Weights of a small GPT-style language model, trained from scratch on English Wikipedia.
Size: 15 layers, 9 heads of 64, vocabulary 8192.
Architecture: RMSNorm before each block, no biases in attention or MLP, untied embeddings, local attention windows, a smear gate.
Training: a variant of Adam for these matrices, 5021 steps.
Each number is 50 + 10 x the weight over its row's rms, rounded and kept within 0 to 99. Layers, rows and columns count from 0. The size before them is the row's rms in percent of the matrix's.

# layer 8 attention value, 576x576, rms 0.0453, rows 213-227, columns 96-191
115:46 48 34 63 63 59 47 58 50 59 55 50 65 70 40 32 59 41 40 46 40 50 42 44 57 62 31 34 59 57 40 42 47 53 29 38 38 54 42 56 56 36 62 49 43 54 48 43 55 48 52 52 43 52 57 63 43 47 43 56 52 63 45 33 52 62 66 49 39 58 37 44 58 39 45 53 31 65 44 54 52 46 47 54 46 50 45 52 62 52 47 47 54 53 44 65
114:48 58 47 59 66 28 37 45 33 51 45 30 60 47 54 56 72 55 37 63 52 51 45 65 44 30 46 47 57 45 38 70 48 52 38 24 64 42 43 46 50 53 48 43 49 54 49 35 37 54 58 55 45 50 56 58 69 42 47 41 53 39 61 42 46 73 57 52 50 42 72 61 45 44 47 62 28 39 52 62 49 50 27 55 33 55 56 33 54 46 63 62 40 45 59 53
120:55 42 43 53 51 43 62 37 54 50 54 35 57 57 35 42 46 32 44 52 54 56 46 54 57 54 42 56 42 36 45 48 63 40 56 48 50 54 40 76 53 47 49 40 41 65 58 38 38 58 45 54 58 61 45 53 34 45 44 53 39 62 53 42 50 56 47 47 56 63 54 42 58 55 70 58 44 60 64 58 44 60 55 44 44 54 52 35 26 45 54 49 57 50 50 49
103:53 58 60 57 54 35 54 50 47 65 43 59 47 48 45 60 56 53 42 48 46 43 53 57 48 43 32 64 45 58 43 50 42 65 47 56 54 49 80 37 48 42 49 49 39 41 57 39 39 57 59 62 53 69 49 53 38 49 59 49 40 22 45 56 51 33 59 63 40 48 38 48 50 56 62 59 56 29 58 61 50 59 47 49 43 49 64 27 32 54 49 49 49 49 62 41
108:62 50 58 38 46 63 56 54 60 36 52 65 48 49 56 62 41 49 46 46 39 49 40 33 33 62 65 32 66 38 47 57 51 44 65 41 68 50 44 59 47 57 55 61 57 39 44 42 65 63 41 63 44 51 56 55 58 39 57 42 53 45 62 62 46 54 43 45 60 30 42 36 66 70 65 52 60 42 61 47 28 48 39 52 49 44 49 47 50 72 51 61 64 51 61 50
120:77 47 57 26 65 47 36 52 54 52 54 47 49 61 45 53 55 29 55 50 76 60 57 41 37 36 64 63 43 49 32 10 54 72 36 43 56 56 37 51 48 45 46 57 53 51 43 48 38 52 41 52 42 58 43 51 50 47 45 62 59 79 54 49 54 46 52 51 55 58 37 46 36 24 47 60 69 77 51 59 45 50 47 46 62 35 61 55 52 73 47 50 59 45 49 39
119:50 52 46 37 60 37 43 66 53 47 50 64 37 48 39 44 37 54 54 72 41 40 48 40 61 81 39 37 48 47 66 39 61 47 45 32 41 46 53 64 47 53 41 34 45 36 52 48 63 62 55 47 54 49 32 54 44 45 33 32 48 53 46 74 54 34 41 51 39 42 48 48 62 37 65 55 71 47 45 57 40 57 64 49 62 62 33 58 53 53 39 61 62 47 42 44
110:41 48 54 45 54 61 48 51 57 46 54 40 37 80 30 50 61 30 47 49 20 29 54 48 55 48 56 23 51 38 47 70 58 20 50 54 59 63 28 47 66 67 37 49 49 34 57 41 55 40 58 46 44 52 54 52 42 41 47 45 60 75 57 59 58 48 62 48 50 43 56 52 57 43 54 50 54 53 49 40 47 49 48 57 50 43 53 39 51 44 59 43 38 51 41 63
133:54 51 58 32 66 70 49 54 48 46 59 69 46 39 60 38 57 51 58 60 44 45 55 51 56 66 36 68 65 47 56 28 30 49 46 51 44 43 69 52 48 51 53 57 63 50 49 52 66 25 59 43 52 46 53 42 58 59 50 43 42 68 50 50 53 67 37 52 38 55 59 55 46 74 46 43 41 61 67 40 35 51 44 51 73 46 29 65 71 75 35 54 54 46 50 52
107:51 45 46 60 43 37 63 30 39 42 43 46 43 36 59 46 44 47 48 50 46 44 38 29 50 36 46 49 52 54 52 54 43 44 34 67 35 52 51 33 50 60 38 49 46 43 55 64 22 44 53 64 53 37 50 52 46 47 52 59 45 43 37 52 48 57 40 40 58 62 53 46 26 39 71 49 70 43 50 59 49 42 58 56 36 27 54 53 49 48 66 44 36 49 59 64
107:45 48 53 56 37 40 33 58 53 41 49 55 76 46 54 38 58 30 42 42 46 52 51 26 44 55 55 43 55 52 46 28 51 75 44 47 34 44 55 56 54 57 47 56 44 49 49 54 46 58 58 55 49 54 55 49 55 56 48 34 49 52 43 39 55 49 51 44 39 37 42 45 49 39 65 35 52 58 44 62 67 44 58 40 24 57 45 66 46 57 58 49 63 43 60 61
113:51 65 40 44 49 35 52 53 51 53 53 56 68 40 59 52 51 43 59 45 27 43 48 56 43 52 67 39 30 35 68 56 55 47 39 47 52 60 38 53 44 52 39 42 57 51 51 49 61 55 51 38 55 43 44 41 61 43 66 39 48 54 54 41 40 55 51 50 33 64 41 46 45 45 50 38 41 31 56 63 63 52 66 59 57 40 52 50 57 50 35 51 52 58 43 64
115:49 61 59 54 59 41 56 44 54 53 46 72 20 49 51 45 50 57 49 65 36 51 42 47 54 55 43 37 35 39 74 36 32 60 41 42 38 56 51 58 42 63 50 51 49 32 53 56 46 65 37 50 43 40 68 63 47 57 32 35 49 40 42 70 48 41 50 50 41 73 48 57 60 53 77 48 54 51 48 59 59 64 67 66 49 63 44 51 50 46 36 52 53 42 46 57
123:53 46 73 33 43 57 53 46 58 54 50 51 24 58 47 66 45 50 60 41 55 47 58 57 71 71 46 65 45 54 50 46 39 40 40 68 43 44 57 47 53 36 45 55 49 45 56 46 48 46 40 51 59 31 63 43 50 81 54 67 43 47 35 57 63 62 44 45 58 35 48 51 47 36 45 66 35 55 53 83 60 51 65 48 54 44 40 46 55 49 53 52 55 46 46 63
110:58 56 44 59 36 41 44 67 57 62 57 59 63 64 44 53 46 44 29 44 47 55 49 53 45 36 61 65 43 37 69 41 54 37 46 60 53 47 46 67 41 56 46 45 54 44 47 57 60 56 41 50 41 61 55 54 40 41 41 39 52 32 48 66 46 39 47 60 48 60 66 43 52 71 60 60 24 31 48 44 54 52 60 33 52 63 36 53 41 67 40 56 68 62 50 50